config.toml
hidden_size = 96
num_attention_heads = 3
intermediate_size = 192
norm_place = "pre"
norm_eps = 1e-05
positions = "rope"
rope_fraction = 1.0
bias = "none"
init_std_down = 0.0
learning_rate = 0.00655
weight_decay = 0.057
lr_head = 0.0107
decay_fraction = 0.578
final_lr_fraction = 0.02
dataset = "wikipedia_en"
Each number is 128 + 24 x the weight over its row's rms, rounded and kept within 0 to 255. Layers, rows and columns count from 0. The size above them is the row's rms in percent of the matrix's.

# layer 3 MLP up, 192x96, rms 0.245, rows 94-117, columns 0-95
size [ 95 101  95 100  96  98  96  94  99  97 102  97  96 104  91 100  98 101  90  97 113 105 104  84]
[[155 127 111 125 144 102 123  97 162 129 140 130  83 137  85 139 112 128 108 107 164 163 121 149 154 105 135 197 102 167 156 144 147 155 119 103 134 114 140  67 146 159  91 127 134 157  97 107 112 129 102 103 150 120 109 160 134 131 113 135 102 149 130 128  93 163 117  68 130 150 128 108 123 129 121 118 125  78 135 153 150 143 141  91  84 118 128 132 130 115 154 141  94 108 145 108]
 [ 98 162  82 117 120 151  96  96 125 121 162 127 156 112  93 145  85 142 139 120 155 151 111 129 115 107 126 101 183 160 134 138 126 124 114 156 127 111 156 156 103 131 132 155 125 155 106 132  95 150 120 128 148  87 122 146 135 145 100 155 122  79 114 103 148  72  78 153 112 142 108 144 148 117 151 100 127 113 133 120 166 173 106 116 115 110 124 153 146 121 110 140 109 163 135  73]
 [ 93 127 123 136 146 125  73 128 135 110 123 144  80 151 107 159 124 130 131 124 121 136 152 143  62 168  87 115 127 127 154 139 173 118 177 129  96 128 128 136 118 135 117  94 119 161 125  98 130 161 128 129  89 128 175 166 139 162 103 101 127 135 148 150 125 152 115 139 154 131 122 128 113 112 114 147 130  83 125 121 104 153 118 106 123 156 150 142 128 112 114 144  72 109 195 150]
 [151 120 120  86 135 166 142  93 189 121 111  96 104 149 149 145 131 136 148 103 164 149  84 119 161 128 120 159 102 127 111 165 127 132 101 117 157 131 138 116 170 134 141 111 127 105 146 128 127 133 111 160 124 124 120 127 141 145 100 153 175 109 115 180 146 151 131 144 114 103 133 159 144 103 172 159  91 115 151 175 117 154 123 159 156 104 144 117 167 157  87 107 101 143 123 125]
 [125 147 126 144 105 123 132 106  89 151  94 109 165 133 109 165 124 121 104  94 104 162 201 111 127 118  94 104 116 126 124 160 147  79 119 139 108 108 132 120 141 104 114 150 140 105  83 136 117 119 126 125  86 122 119 112  78  75 149  92 116 113 124 125 128 102 136 130 146  79 148 150 124 144  83 158  88 142 118 129  80 122 142 109 130 151 102 137 104 142 143 112 126 121 136 171]
 [148  78 121 154 173 123 150 115  78 144 117 127 122 116 121 155 178 101  95 154 109 105 104 140 146 108 123 123 100 100 160 146 146 168 106 128 169 132 149 154 129 128 143 120 146 150  91 112 137 137 124 122 164  89 130 102 169 171 158 135 134 128 140 126 116 141 172 101 122 149 142 127  80 110 114  80 130  85 150 138 128 101  76 147 146 138 147 134 135  94 115 138 152 154 131 126]
 [110 143 137  96 133 144 104 153 109 108 138  99 124 118  68 181 130 135 127  93 134 164 119 130 159 129 129 110 104  86 120 122 146  94 122 123 145 147 141 123 104 132 136  86 100 139 153 156 152  70 189 105 107 151 148 150 106  84 105 116  93 113 131 131  96 146 131 128 120 127 138  89 116 115  87 112 140 146 116  94 142 133  95 132 118 151 125 118  89 177 113 137 107 103 101 154]
 [ 96 126 162 131  95 110  65 142 136 159 119 196 134 107 145 135 174 138 157 139 128 105 152 106 134 122 163 150 156 111 134 129 131 127  96 129 124 142 131 175 124 146 162 121 121 142 128 173 113 109 154 129 117 135 147  97 120 107 124 114 107 148 123 134  98 147 178 151 167 155 105 163 128 170 128 129 152 134 133 110 131 164 109 179 107 135 144 125 117 177 145  99  96 131 139 101]
 [158 127 197 114 130  76  90 105 124 162 118 155 118  86 177 130 143 121 119 166 130 104 164 130 151 108 124 128  94 116 128 117 130 118 104 117 107 117 158 110  85 142 149 142 112 126 142 165 133 126 116 116 124 122 160 121 125 154 117  87 114 124 133 130 159  98 173 128 108 155 135 152 139 124 143 133 129 114 117 105 128 118 108  81 117  90 139 127 114 191 123 183 166 163 139 125]
 [128 136 146 132 113 152 120  92 116 131 121 125 113 155 113 118 100 122  86 121 113  98 142 112  98  93 148 140 151 131 134 153 120 101 124 167 123 122 139 151 129  85 109 160 101 148 136  62 141 132 180 132 145 107 117 130 157 159 112 139 123 142 159 122  72 158 148 129 139  77 147 188 131 148 160 157 143 119  71 160 111 152 148  91 128 142 137 114  94 122 119 126 157 109 121 150]
 [134 120 155 117 126 151 117 118 126 141 153 106  99 134  92 102  79 101 135 106 109 122 124 119 151 163 123 142 145 122 123  95 135 149 107 106 140 137 107 142 135 115 114 110  96 167 135 127 130 135 123 137 142 134 147 146 126 141 105 125 156 157 109 159 125 142  92  99 113 137  84  69 143  90 155 144  81 132 188 143  72 112  98 129 119 176  98 129 113 122 144 192  96 133 103 161]
 [107 116 141 152 149 164 140 172 129 159 101 121 111 171 117 124 176 126 112 138 118 141 146 104  89 102 109 107 144 114 149 137 130 105 114 109 192 127 158 128 144 133 122 121 130 129  93 153 137 123 111 105 166 113 156 124 155 138 101 151 130 141 154 116 119 163 127 134 166 152 129 141 137 173  92 106  79 105 139 127 133 107 139 134  99 128  84 130 167 114 120  99 127 128 211 116]
 [ 89 127 137 185 151 126 120 141 152 113 100 131  98 161 111 125 116 150 110  98 140 102 130 134 137 130 134 134 148 117 154 152 100 142 116 105 172 165 176 156 123 166  83 135  97  91 115 156 137 143 119 166 135 105 150 114 157 135 110  79 105 164 162 126  94 146 159 158 133 117  98 145 115 172 126 126 158 176 116 117 126 127 116 170  97 155 109 111 159 117 149 116 110 109 130 131]
 [130 135 117 143 107 148 125 129 107 125 126  91 116 115 104 112 165 139 179 105 117 146 128 120  88  67 138 116 157 133 146 114 140 128 122 117 161 142 166 138 118 132 122 135 161 112 143 136 119 112 127 115 134 123  96  92 122 121 156 134  84 151  88 191 147 161 126 128 140 152 152 122 158 147 107  64 125 158 180 131 118 107 119  88 116 130 156 112  81 141 102  96 157 115 164 113]
 [130  77 131 138 115 194 133 142 160 171 120 136  96 195  88 133 127 142 114 114 113 123 129 151 146 140 123 103  87 144 145 173 139 126 133  90 121 131 163 173 118 126 151 113 167 126 102 130 114 109 141 142 125 103 100 129 127 116 108 149 142 147 123 128  84 143 113  88 139 134 114 125 125 119 133 147 112 170 107 106 151 126  81 167 138 131  97 157 103 110 127 105  93 149 101 166]
 [122 131 125 130 114 146 177 137 166 146 117 114 144 135 103 147 114 128 154 130 147 114 143  67 109 130 118  90 101  92  79 117 118 116 103 115  90 108 152 155  95  99 119 158 147 103  86 116 135 138 180 141 151 176 123 115 171 146 121 133 140 140 102 122  99 131 109 126 127 157 145 135 140 178 122 136  97 146  68  98  99 114 108  83 130  99 120 107 119 106 119 144 107 139 145 117]
 [113 101 169  73 111 115 116 111 127 152 105 154  94 128 140 143 100 108 116 114 109 168 110 126 108 130 136  91 106 102 132 114 144  87 116 159  96 115 139 136 125  82 181  81 147 135 133 142 136  79 112  99 121 113 108  94 135 119 157 160 102 122 159 108 140  90 130 150 128 130 135 130 128 109 135 153 132 110 182  98 125 104 115 168 126 152 117 165 104 148 134 148 171  86 123 134]
 [134 158 129  84 107 164 109 116 115 146 114 142 111 120 127  82 162 129 141 109 115 133 131 138 127 106 118  94 156 133 156 153 107 114 133 140 140  98 146 187 125 119 118  89 111  96 125 121 169 175  93 142 102 121 171 123  85 121 152 109 150  84 127 138 108  89 126 136 165  95 159 117 113 113 114 114 172 117 101 113  97 104 122 118 112 109 159 109  76  87 154 115 126 117 142 111]
 [127 164 105 157 138  87 131 141 136 119 133 123 110 111 178 104 150 126 126 135 106 124 140 134 148 156 131 106 149 137 156 150 152  93  94  59 168 129 155 156 160 146 155 135 134 103 152 132 172 118 102  96 126 168 131 120 112 116 164 120 136 149 113  92 151 106 128 132 131 103 130 133 146 149 122 111 123 202 132 104 121 145 159 121  96 129 118 118  66 109 174 148 119 117 111 129]
 [125 152 141 115 105 144 103 159 115 143 129 147 125 119 151 119 151  92 142 106 134 115 114 100 184 106 105 127 142  85 165 128 128 141 139 165 104 160 152  95 170 115 143  97 111 124 182  86 152 149 157 111  98 103 119 115 109 107 120 142 123 160 128  99 170 105  82 115 151 139 101  64 113 132 140 118  92 115 138 171 155 151 148 148 124 103 135 138 134 129 120 157 145 157 142 110]
 [130  94  95 137  89 138 115  77 165  99 102 134  97 100 167 118 152 113 134 116 120 141 118  79 133 100 122 132 154  94  95 126  94 110 152 118 147 148 111 128 141 130 103 132 126 145  95 143 103 172 138 166 117 105  62 100 155 142 145 109 124 129 143 130 152 138 100  74 138 167 122 135 119 173 125 127 165 129 110  95  96 133 107  98 160 111 142 139 125 115 117 126  99 140 126 160]
 [140  86 142 136 118  95 129 151 131 140 123 155 146 136 120 166 112 104 145 168 154 121 128 135 183  76 148 112 160 144 149 119 127 128 125 133 130 145 133 135 144 117 138 113  75 133 120 131 144 183 141 110 113 123 174 124 138 114 119  94 121 102 164 130 109 142 140  86 129 122 132 152 146 155 175 150 137 101 106 161 128 120 125 126 109 115  90 125  84 150 161 154  61 115 111 183]
 [120 128  97 128 153 116 158 129 111 163 141 145 109 109 128 130 136 168 119 104 118 112 149 151 172 180 114 143 171 143 102 163 100 105 133 161 138 136 129 108 132 161  94 176  93 140 134 123 137 178 154 121  91 116 132 139 134 159 107 120 101 154 121 147 152 135 112 120 107 135 139 148 155 104 113 124  99 190 131 105 135 190 109 111 111 156 125 110 133 102 118  70 108 126 127 155]
 [109 123  68 115 164  84 143 123 114 124  90 157 155 157 125 137 144 154 123 124 161 142 147 137 118  90 167  94 156 127 127 107 139 142 149 104 172 130 152 154 155  73 139 116 161 159 141 179 133 134  92 113 139 108  93 118 153 110 100 150 139 142 128 101 117 102 119 123 144 131 110 113 177 135 157 124 138 108 132 106 165 127 124 132 108 157 155 157 110 101  81  95 145 143 129 136]]
# layer 3 MLP down (transposed), 192x96, rms 0.23, rows 94-117, columns 0-95
size [103  99  94  99  98 102 100  93  99 107 100  89 100 103  85 103  99 103  91 100 102 103 103  94]
[[123 129 157 121 106 107 142 158 129 113 127  95 139 162 168  91 142 141 104 146 129 131 128 122 131 120 147 111 136 106 107 171  91  71 140 136 106 139 166 110 117 104 137  90 159 167 145 134  95  93 143 173  98 128 134 137 111  86 178 129 148 144 112 174 147 114 104 116 165 125 113 102 142 138 173 130 140 128  84 123 115 180 134 150 132 125 132 126 180 118 154  95 150 130 130 131]
 [113 148 163 124 134 105  88 159 107 129  98  97 132 122 113 152 120 147 141 126 100 131  89 145 140 123 136  93 125 146 122 118 113 135 176 151 140 163  76 156 125 113 122 121 118 175 128 128 125 102 137 117 116 139 152 142 153  85 139 131 107 153 100 163 146 133 185 120 118 127 169  91 175 157  91 148 144 160 135 160 128 132 170 144 112 159 170 126 144 140 190 129 139 125 146 145]
 [119  90 151 134 142 139 135 134 135 121 133 162 108 153 140 113 149 106 121 103 113 161 135 145 142 113 131 169 146 103 150 139 130 150 126 168 196 137 157 115 112 146 174 159 135 108  89 119 129  92 151  96 129 104 108 180 155  84  76 132 128 103 146 145 127 101 132 126  89 139 136 127 167 127 146 119 118 166 107  92 119 110  94 169 121 136 141 118 177  98 122 116 152 115 146 106]
 [172 142 161 171 103 141 132 163 132 142 149 148 152 161 109 125  97 105 116 135  96 104 157 169  77 122 195 110 166 113  98 105 126 108 114 124 121 144 164 149 134 129 118  75 119 119 134 119 100 136 179 144 144 116 128 150 141 131 124 138 107 151 172  95 126 132 145 122 119 167 132 135 166 139 101 112 114 157 115 121 132  97 128  86 110 167 153 137 142  85 148 120 120 136 133 110]
 [113  81 100 102 137 102 163 150 119 118 143 106 131 160 112 136 109  92 110  55 127 111 132 134 164 126 115 143 190 145 123 127 126 157 102 111 162 181 151 174 101 112 146 114  90 132 120 102 135 141  99 137 139 166 118 153 145 145 106 120 162  96 123 105 115  93 107 157 142 152 106 134  97 120 138 132 115 159 129 143 127 115 138 137 168 105 126 140  97 108 104 106 134  92 158 127]
 [152 123 136 130 142 155 135 125 128 120 114 109  78 139 138 121 168 113 144  81 128 119 144 112 117 105 135 151 111 103 140 158 151 138 165 141 150 106 130 149  97 139 122 138 113 135 138 146 128 112 151 106 114 127  58  80 147 120 118  93 137 183 116 146 190 148 174 149 126 126 113  85 118 145 118 120 108  93  95 127 164 162 137 132 117 124  93  95 133 169 120 158 138 127 102  82]
 [110 135 168 116 134 161 149 134 155 124 123 138  94 140 100 158 157 163 119 118 118  82 158 103 102  85 130 114  73 159 128  91 117 125 110 115 108 133 127 159  72  99 115 103 154  94 128 148  91 109 109 112 102 127 182 141 153 125  67 113 146 123 130 143 152 151 122 164 111 112 144 146 144 118 145 116 156 146 116 154 170 115 126 118 155  91 100 116 133 157 122 139 149 151 123 130]
 [145 149 133 130 141 143 140 127 126 125 119 164  96 159 119 166 121 119 123 102 153 144 149 145 144 113 138 132 142 150  88 107 119 145 127 103 113  92 146 164  89 130 159  77  97 120 114 147 125 142 165  88 117 104 133 121 140 106 137 147 118 137 153 132  75 122 191 129 185 118 128 108 127 118 123 142 141 150 166 160 135 127 122 130 107 118  73 150 187 110 124 118 184 123  93 143]
 [151 132 102 126 164 113 119 151  74 122 111 129 150 167 118 155 138 193 129 167 147 149 148 100 128 121 145 159 105 114 172 113 157 137 159 114  90 106 154 110 167 147 118 129 120 100 148 134 143 163 143  75 106 103 105 130 121 163 136 100 150 153 146 136 103 146 127  90 107 122 109 118 119 166 108 152 148 112 114 122 122 132 117 133 122 111 121 103 166 107 190 118 121  99 104 102]
 [140 140 124  95 147 147 137 126 114  98 114 111  98 129 154 116 124 137 105 175  92 130 144 103 181 126 132 136 131 120  92 107 100 140  80 104  89 133 137 112 129 128 119 152 117 108 132 125 103 113 119 135 131 118 143 116 137 138 117 109  90  96 168 134  98 162 170 128 113 115 133 126 133 190 121 134 168  89 138 149 117 135 151 119 175 125 141 104  84  92 168 128 157 118 200 144]
 [142 178 170 130 156 132 115 135 104 176 102 167 121 134  98  79 144 177 153 134 125 117 105 165  95 117 152 151 112 119 113  85 141 148 145  91 111 143 135 147  87 149 129 165 101 108 139  71 144  97 138 146 112 115  84 136 121  99 126 161  89  97 132 115 136  99 135 125 144 139 101 146 132  82 139  92 102 132 114 120 111 108 129 128 128 117 155 117 152 134 129 120 112 101  93 125]
 [140 118 145 148 134 112 115 127 120 122 156 112 141 144 123 139 136 104 115 122 150 106 114 123 171 137  97 134 157 109 127 110 135 131 108  90 104 133 117 163 118 121 107  98  75 135 112 104 115 133 124 134 115 145 136 123 140 103 101 151 111 115 120 158  94 102 100 147 142  92 117 149 126 139 135 132 164 115 138 128 124 148 145 131 138 112 119 157 255 113 132 125 121 122 126 124]
 [122 151 119 141 116 152 155 124 130 100 134 104 142 123 140 146  85 127 115 157 154 148 133 137 154 151 163 112  79 141 139 152 108 129  78  98 125 147 147 140 137  86 119 156 198 133 124 159 113 161 104 114 130 157 119 162 114 129 112 170 135 148 108 100 142 126 143  95 180 160 151 122 107 137 155 144  99 150 102 102 166 112 112 123 162 101 142 116 101  99 113 148  97  82 117 132]
 [110 110 113 114 153 109 144 124 111 122 130 104 120 149 148 142 132 139 126 145 143 107 109 118 124 121 115 159 121 139 124  96 161 156 136 197 161 139 105 179  61 156 144 186 143 159 115 133 130 148 120 132 153 136 130 106 121 124 115  77 132 153 104 103 116 122 129 150 137  80 118 126  96 117 139 126 146 160 146  78 153 103 127 152 165 176 160 155 125 159 140 129 112  86 121 142]
 [148 114 104 141 103  94 165 130  99  94 125  85 126 124 157 166  97 138 104 169 137 173 139 104 174  96 150 129 174 105 108 141 103 147 131 135 140  90 111 144 116 124 119 105 183 130 196  96 145 122 152 126 102 111 109 112 144 162 116 108 115 119 142 118 122 137 116 115 152 109 162 159 125 137 113 116  93 109 104 165 148 102 106  97 104 104  95 117 134 104 159 127 131 127 128 142]
 [ 88  93 122 139  87 102 115 154 113 124 126 129  98 119 164 104 116 141  99 113  88 153 132 110  73 133 120 138 144 122  97  82 123 120 137  93  71 165 128 141 107 128 127 111  89 111  88 114 151 164 126 127 156 101 119 162 112 105 134 161  89 135 134 120 117 131  92 129  92 179 122 154 127 123 128 119 133 129  80 142 129 134 144 147 158 127  93 128 111 130 102 155 165 123 163  97]
 [156 116 138 131 129 117  87 110 126 104 109 111 101 126  91 134  71 108 136 100  81 139 148  85 121 123 123 133 111 132 114 118 137 171 137 143  99 164 169 139 123 104 161 118 113 100 120 119  93 131 144 126 138 165 110  82 131 155 126 135 171 109 108 151 139 137 145 139 114 154  87 141  95 140 141 113 131 103 147  90 124 119 107 129 159  78 105 148 133 155 181  92 155 133  81 144]
 [154 108 168 119 154 152 165 113  84 147  90 186 144 125 155 139 129 121 132 138 140 118 106 110 140 144 134 122 134 135  98  92 131 115 146  96 158 142 133 135 132 127 150 168  99 137 122 147 148 133 123  85 131  87  99 105 125 117 168 134 134 140 123 137 143 197  97 120 122 122 116 109 109 179 110 124 187 110 115 102 128 128 146 190 117 104 103 123  84 121 126  93 106 120 127 139]
 [149  68 134 134 146 147 114 114 113 131 124 143 147 122 175 128 104 156 121  79 132  64 117 163 117  91 108 145 144 107 112 112 145 106  96  87 164  89 160 103 112 166 106 131 116 161 160 147 160 126 147 116  91 165 151 125 151 150 151 152 110 126 118 124 154 151  86 129 110 156 125 118 139 145 118 129 143  94 102 104 112 136 150 129 119 135  97 118 101 105 125 107 129 132  72 136]
 [146 124 135 105 129 127 116 155 140 129 150 132 122 110 120 128 133 107 107 102 111 161 104 113 119 135 157 126 146 130 119 112 107 195 170 114 140 139 126 176 105  89 147 172 152 104  68 124 126 137 125 116 111 110 134 110  77 115 111  93 118 122 149 105 101 191 149 149 152  68 119 163 119 109 159 174 119 128  96 123 152 108 114 159 128 113 133 147 152 138 153 155 159 131 134 140]
 [ 78  91  80 131 125  96  90 147 144 131 133 131 106 112 154 100  88 125 129 111 103 138  76 126 106 160 138 116 157 122 152 122 163 116 122 173 105 143 110 144 103 158 119 149 141  76  95 139 134 153 126 131 129 119 158 113 162 100 109 115 106 167 128  92 123 131 143  75  94 136  94 126 123  86 104 110 162 125 109 148  96 136 102 172 130 115 112 126 146 142 139 108 120 115 149 102]
 [133 103 122 134 134 121 109  79 167 113 131 125 128 161 166 118 122 159 176  97 115 152 134 125 112 166 115  69  99 104 134 117 115  99 126 186 128 123 111 149  89  97 130 127 112 106 132 116 174 117 149 147 114 130  88 125  92 153 133 138 123 118 153 117 144 135 106 144 131  94 136 113  76  98 134 112  98 177 126  94 151  92 150 113 138 149 122 126 114 164 132 132 158 125 116  77]
 [129 144 107 145 129 126 139 143 156  95 109 146  99 121 147  95 138 127 159 167  83 112 141 111 103 109 138 127  94  90 116 144 137 123 108 115 107  82 127 110 117 163 141 152 138 109 131 121 127  62 134 143 128 116 115 101 165 133 135  88 139 111  88 201 146 124 148 125 110 153 122  90 130 115  99 106  87 113 122 117 196 124 121 146 118 129 127 131 166 135 162  94 150 104 154 127]
 [149 132 131 161 114  52 128 112 106 117 125 156 115 117 151  84 138 121 113 114 137  84 103 153 118 122  97 114 110 165 123 142 129 107 128 130 147 114 122 118 148 139 113 147 122  96 152 170 131  96 121 126 179 115 131 120 107 113 146 116 154 125 132 104 107  96  93 147 131  89  86 160 104 158  97 130 133 129 142 117 102 134 192  78 137 118 116 118 167 124 173 143 134 126  92  97]]
# layer 3 MLP gate, 192x96, rms 0.257, rows 95-118, columns 0-95
size [ 99  94  91  94 100  99 100 108 105 102  99 104 101  94  97  88 101  91 105 103 106  96  89 106]
[[118 111 112 140 159  81 118 120 128 145 124 127  98 155 178 135 104 103 181 127 120 119 155 105 101 137 171 116 135 144 133 137 149 123 165 124 141 131 113 141 141 120 153 131 133 133  84 109 128 104 105 155 125 134  61 115 162 111 105 138 135 113 137  96 150 112 137  92 139 152 135 122 172 112 132 125  91 170 144  85 135 104  97 171 169 111 112  85 149  82 161 125 118 142 119 103]
 [134 120 107 104  93 104 125 139 129 128 105 161 102 115 159 140 148 124 140 124  95 116 145 133 131 162 155 110  76 157 108 121 165 135 183 193  98 146 150 123 130 164 165 133 111 148 118 127  97 161 133 124 161 127 108 124 102 138 118 111 135 119 139 109 118 159 112 130 133 135 109  99 139 182 110 112  97 183 138 105 123 117 109 154 115 114 145 119 138 106 110 111  72 151 134 188]
 [119 142 147 102 122 126 149 118  78 141 124 103 113  99  98  98 178 147 115 112 145 103 149 130 139 133  89 133 157 163  85 123  77 177  96 126  68 129 117 125 117 135  80 134 118 133 142 161 145 112 171 119 136 124 106 137 175 106 129 132 126 126 145  81 159 135 114 108 132  95 117 104 126 134 111 122 138 101 144 162 112  71  98 136 114 116 132 109 102 112 128 146 107 128 161 158]
 [141  89 163 142 139 149 157 121 111 137 124 112 141  84 105 135 148 145 138 118 137 129  75 143 141 121 117  93 140 134 122  76 129 130 114 149 146 129 123 154 137 130 127 115 136 138 140 146 124 117 122 120 125 132 125 127 123  99 161 121 148 168 116 107 141 170 133 171 188 155 128 152 131 134 112  86 157  92 147  59  87 100  88 138  80  91 103 113 102 141 111 123 141  89 152 164]
 [132 123 127 141 165 126  97 172 127 144  82 134 126 121 124 143 124 144  99  72 109 138 128 107 160 117 135 101 137 151 130 162 168 170 151  95 161 147 129 131 133 126 118 132 145 105  83 141 163 107 174 114 106 136  86 110 150  99 106  89 110 137 119 100  78  64 109 158 103 130 130 106 119 102 198 118 126 129 140 123 121 123 142 108 133 155 132 124 139 117 133 166 127 142 135 137]
 [ 96 135 121 167 114 155 138 159 124  93 188 118 133 132 168  54 127 126 119  95 119 117 129 110 104 114 109 114 120 129 122 140 119 109 174 105 125 139 138 126 156 169 121 131 141 193 146 131  94 150 140 148 155 126 124 138 143 130 144 120 143 108 175 140 151 120  95 110  96 133 145 146 107 141 100 168 123 103 148 165  90 127 101 143 135 147  75 124 140 154 117  93 107 130 123  99]
 [192 112 116 107 117 118 170 157 114  74 151  78 167  84 131 115 120 136 127 143 121 134 153 132 113 151  99 127  87 158 142  57 134 163 145 139 148 145  95 128 166 111 126 107 142 146 133  81 175 148 136 105 106 120 128 124 130 137 122 121 140 130 115 114 164 102 130  98 135 115 124 135 160 114 141 150 124 129 120 100  79  87 116 100 131 136 124 144 117 119 114 146 130 105 127  82]
 [ 82 126 151 109 125 142  96 133 144 108 117 157 114 104 157 111 163 127 127 138 127 142 133 102 117 154 158 137 108 118  76 125 123 135 118 121 153 135 168 128 135 141  74 139 146 106 123 139 114  94 122  92 127 135 123 159 171 138  98 128 125 119 121 184 127  78 117  97 140 115 122 149 161  87 140 180 101 109 162  99 152 107  97 104 103 117 172 122 196 116 132 142 120 126 145 126]
 [108 135 139 175 128  85 166 187 119 110 139 135 127 117 168 116 128 105  92 117 158 111 122 147 137 102 142 159 118 107 133 139 126 156 121 156 138 137 117 109 128 105 168  96 118 125 123  98 146  95 109 109 110 170 122 129 118  91 134  98  86 115 179 107 124 122 164 100 105 139 110  91 126 109  92 116 121  94 121 114 105 164 101 144  97 150 152 142 115 117 153 176 120  76 117 138]
 [120 125  83 111 111 142 168 148 151  97 143 151  99  80 146 105 110 156 180 120 145 137 153 119 159 147 133 128  78 147  91 176 118 135 100 119 108 134 152 105 124 123 107 105 166 117 171  99 141 140 172 148 143 139 150 157 156 160 156 150 136  90 153 152 120 153 116 115 138  90 124 155 147 132 105 140 131 136 114 169 131 124 117 116  85 110 124 124 170 132 105 104 135 111 166 129]
 [174 156  97 126  60  84 149 112 109 122 118  93 127 106 123 121  97 114 159 151 134 133  86 130 130 112 113 122  70 140  94  94 126 151 158 116 115 124 111  85 146 135 108 154 120 140 123 129 164 139 123 127 122 107  98 171 110 135 139 124 123 111 113 167 153 163 118 149 134  84 106 125 138 111 102 156 151 121 114 121 121 108 126 143 106 142 170 154  70 130 124 143 143  92  96 154]
 [187 122 159 154 112 145 111 126 136 144 130 113 154 130 135 123 124 135 146 143 134 117 150 117 173 110 110  83 146 130 104 128  95 119  83  74 135 133 147 104 140 133  88 186 105 108  89 176 130 113 127 184 115 110 125 164 113 124 164 146 124 122 115 118 104 155  97  94 120 123 124 131 102 131 139 135 132 143 122 135  80 102 129 107 138 140 123 130 150 176 114 129  93  86 161 166]
 [150 109 158 125  95 126  97 156 130 103  64 137 148 113 144 133 116 143 148 116 161 176 125 116 101 127 155 121 103 143 128 153 112 104 112 151 159 120 144  98 118 161 127 115 148 141 135  82  67 171 142 116  88 145 127  72 133 127 136  95 110 117 141 125 142 129  97 134 134  98 186 161 167 113  75 116 117 123 146 147 145 104 108 125 106 116 120 119 113 108 168 125 140 149 140 132]
 [132 138 169  95 142  73  87  96 146 113 173 126 130 107 160 103 118 126 120  96 143 146 121  91 109  80 143 150 138 107 134 134 116 112 135 143 141 154 120  71 109 151 103 164 105 121 114 113 114 155 137 157 122 134 137 173 102 173 168 101 137  87 131 124 126 118 120 176  99 138 112  89 152 144 110 123 115  95 138 156 110  93 114 114 146 124 122  97 140 134 124 131 158 113 173 129]
 [ 97 110 150 154 108 119 126 130 118 129 128  74 101 106 152 128 145 133 126  80  99 126 158 155 202 132 110 118 142 135 129 155 145 148 104 158 136 137 140 136 162 162 154 119 150 156 131  81 144 100 134 145 110 111 121 123 122 126  81 124 161 155 137 137 145 104 177 107 145 136 130 124 129 169 136 153 123 123 195  79 102 132 115  99 123 171 160 163 114 115 110 122 124 121 118 139]
 [162 147 132 125 107 100 109 120 124 102 124  77 152 114 117 155 152 115 102 135 155 124 110 152 107 118 121 119 123 113 110 125  64 151 116 128  83  89 128 145 112 122 107  96 135 108 123 130 105  80 122 137 122 147 147 112 101 160 149 134 106 124 125 139  85 145 127  74 136 122 133 103 103 142  98 140 161 111 118 191 123 166  87 106 108 133 126 130 147 140 107 137  52 150 104 137]
 [132 124  97 125 123  85 121 133  98 133 139 101  86 123 104 124 122  97 153 164 146 140 152 132 104  85 138 126 125 156  82 135 108 128 135 140  99 103  89 130  96 124 154 126 157 132 134 130 124 134 166 135 109 142 151  60 131 156 135 170 151 124 153 100 109 124 153 123 121 129 130 153 135 139 132 171 162 134 122 156 149 158 145 114 145 125 108 193 115 177 112 111 140 144  88 181]
 [137 121 114  66 137 150 112 124 117 110 117 118 112 128 153 149 112 117 115 147 165 152 166 136  68  88 160 154 121 148 132 133 109 114 183 164 106  86 148 125 121 130 138 132 109 152 166 141 127 119 137 124 122 156 118 136 154 141 112 118 119 151 159 126 102 127 145 112 143 128 155 142 105 127 156 187 144 137 156 158 167 104 157 112 144  98 148 111 173 179 118  87 166 139 115 133]
 [137 160 160 143 168 117 187 147 103 117 109  89 131  96 149 118 133 119 128 123 128 152 136 120 151  60 144 135 169 108 131 115 114 162 176  92 139 155 136 110 109 148 112 111 141 157 104 145 113 140 137 142 159 161 136  95 135 135 155  79  87 113 163 166 103  96 133 129 145 138 137 146 132  95 171 120 147 119 103 118 137 152 142 121  96 152 119 129 120 116  80 136 138 136 139 170]
 [117 149  79 103  97 110 116 133 162 102 120 152 111 126 133  96 133 151 157 103  89 135  94 143  97 139 143  81 130 144  79 143 114 127  98 158 190 135 127 162 115 120 100 126 147 122 120 127 103 132 113 141 122 174 141 165 147 117 152 139 138  93 146 119 132  89 156  62 127 177 129 131 158 126 112 123 126 153 151 124  87 143 162 130 113 113 162 143 145 131 137 124 149 157 152 110]
 [132 120 128 127 136 132 138 147 135 144 138 128 100 101 144 163 117 110  96 130 126 164 147 129 132 111 130 115 111 119 149 156 124 137  75  98 166 106 186 146 106  93 116 163  93 138 111 152 202 138 177 120 130 171 153 113  92 138 120 113 117 162 114 134 141  88 169 117 121 146 154 162 128 111  95 163 116 146 133 101 139 116 134 164 131 134 110 127 129 109 109 119 151  66 149 107]
 [154 118 117 130 104 130 103 130 143  78 144 118 160  99 131 131 138 137 130 150 168 137 133 128 143 105 134 127 105  97 135 181  94 107 135 106 136  95 156 131 105 116 148 162  86 108 137  63 105 113 147  91  79 142  95 122 134 181 101 103 106 157 128 141 112 112 138 105 108 138 145 122 137  90 107  97 123 167 150 146  89 163 121 174 145 107 142 139 145 134 139 160 163 134 116 117]
 [129 117 103 115 108 149 145 145 118 125 162 125 134  96 108 151  92 123 116 122 167 141 173 118 104 115 142 115 111 113 139 148 120 124 121 171 103 166 131 145 155 157 166  79  82 139  99  68 117 119 119 123  74 105 137 119 141 141 150  91 140 122 112 102  88 144 116 130 109 155 210 117 158 138 128 106 120 161 114 169 147 140 129 133 124 160 108 159 136 116 141 114 127 106 116 122]
 [157 118 149 120 143 133 135 157 154  81 133 127 158 112 148 120 122 155 165 135 112 139  90 144 123 106 103 125 152 151 165 127 137 105 144 148 112 138 108 144  84 112 110 132  96 118  99 110 121 132  68 145 115 176 126 109 132 138 109  92 138  90 100 178  90 156 134 106 161 139  85 117  97 137 127  95 171 146 132 119 105 127 121 116 125 130 130 138 135 187 120 149 169  75 143 125]]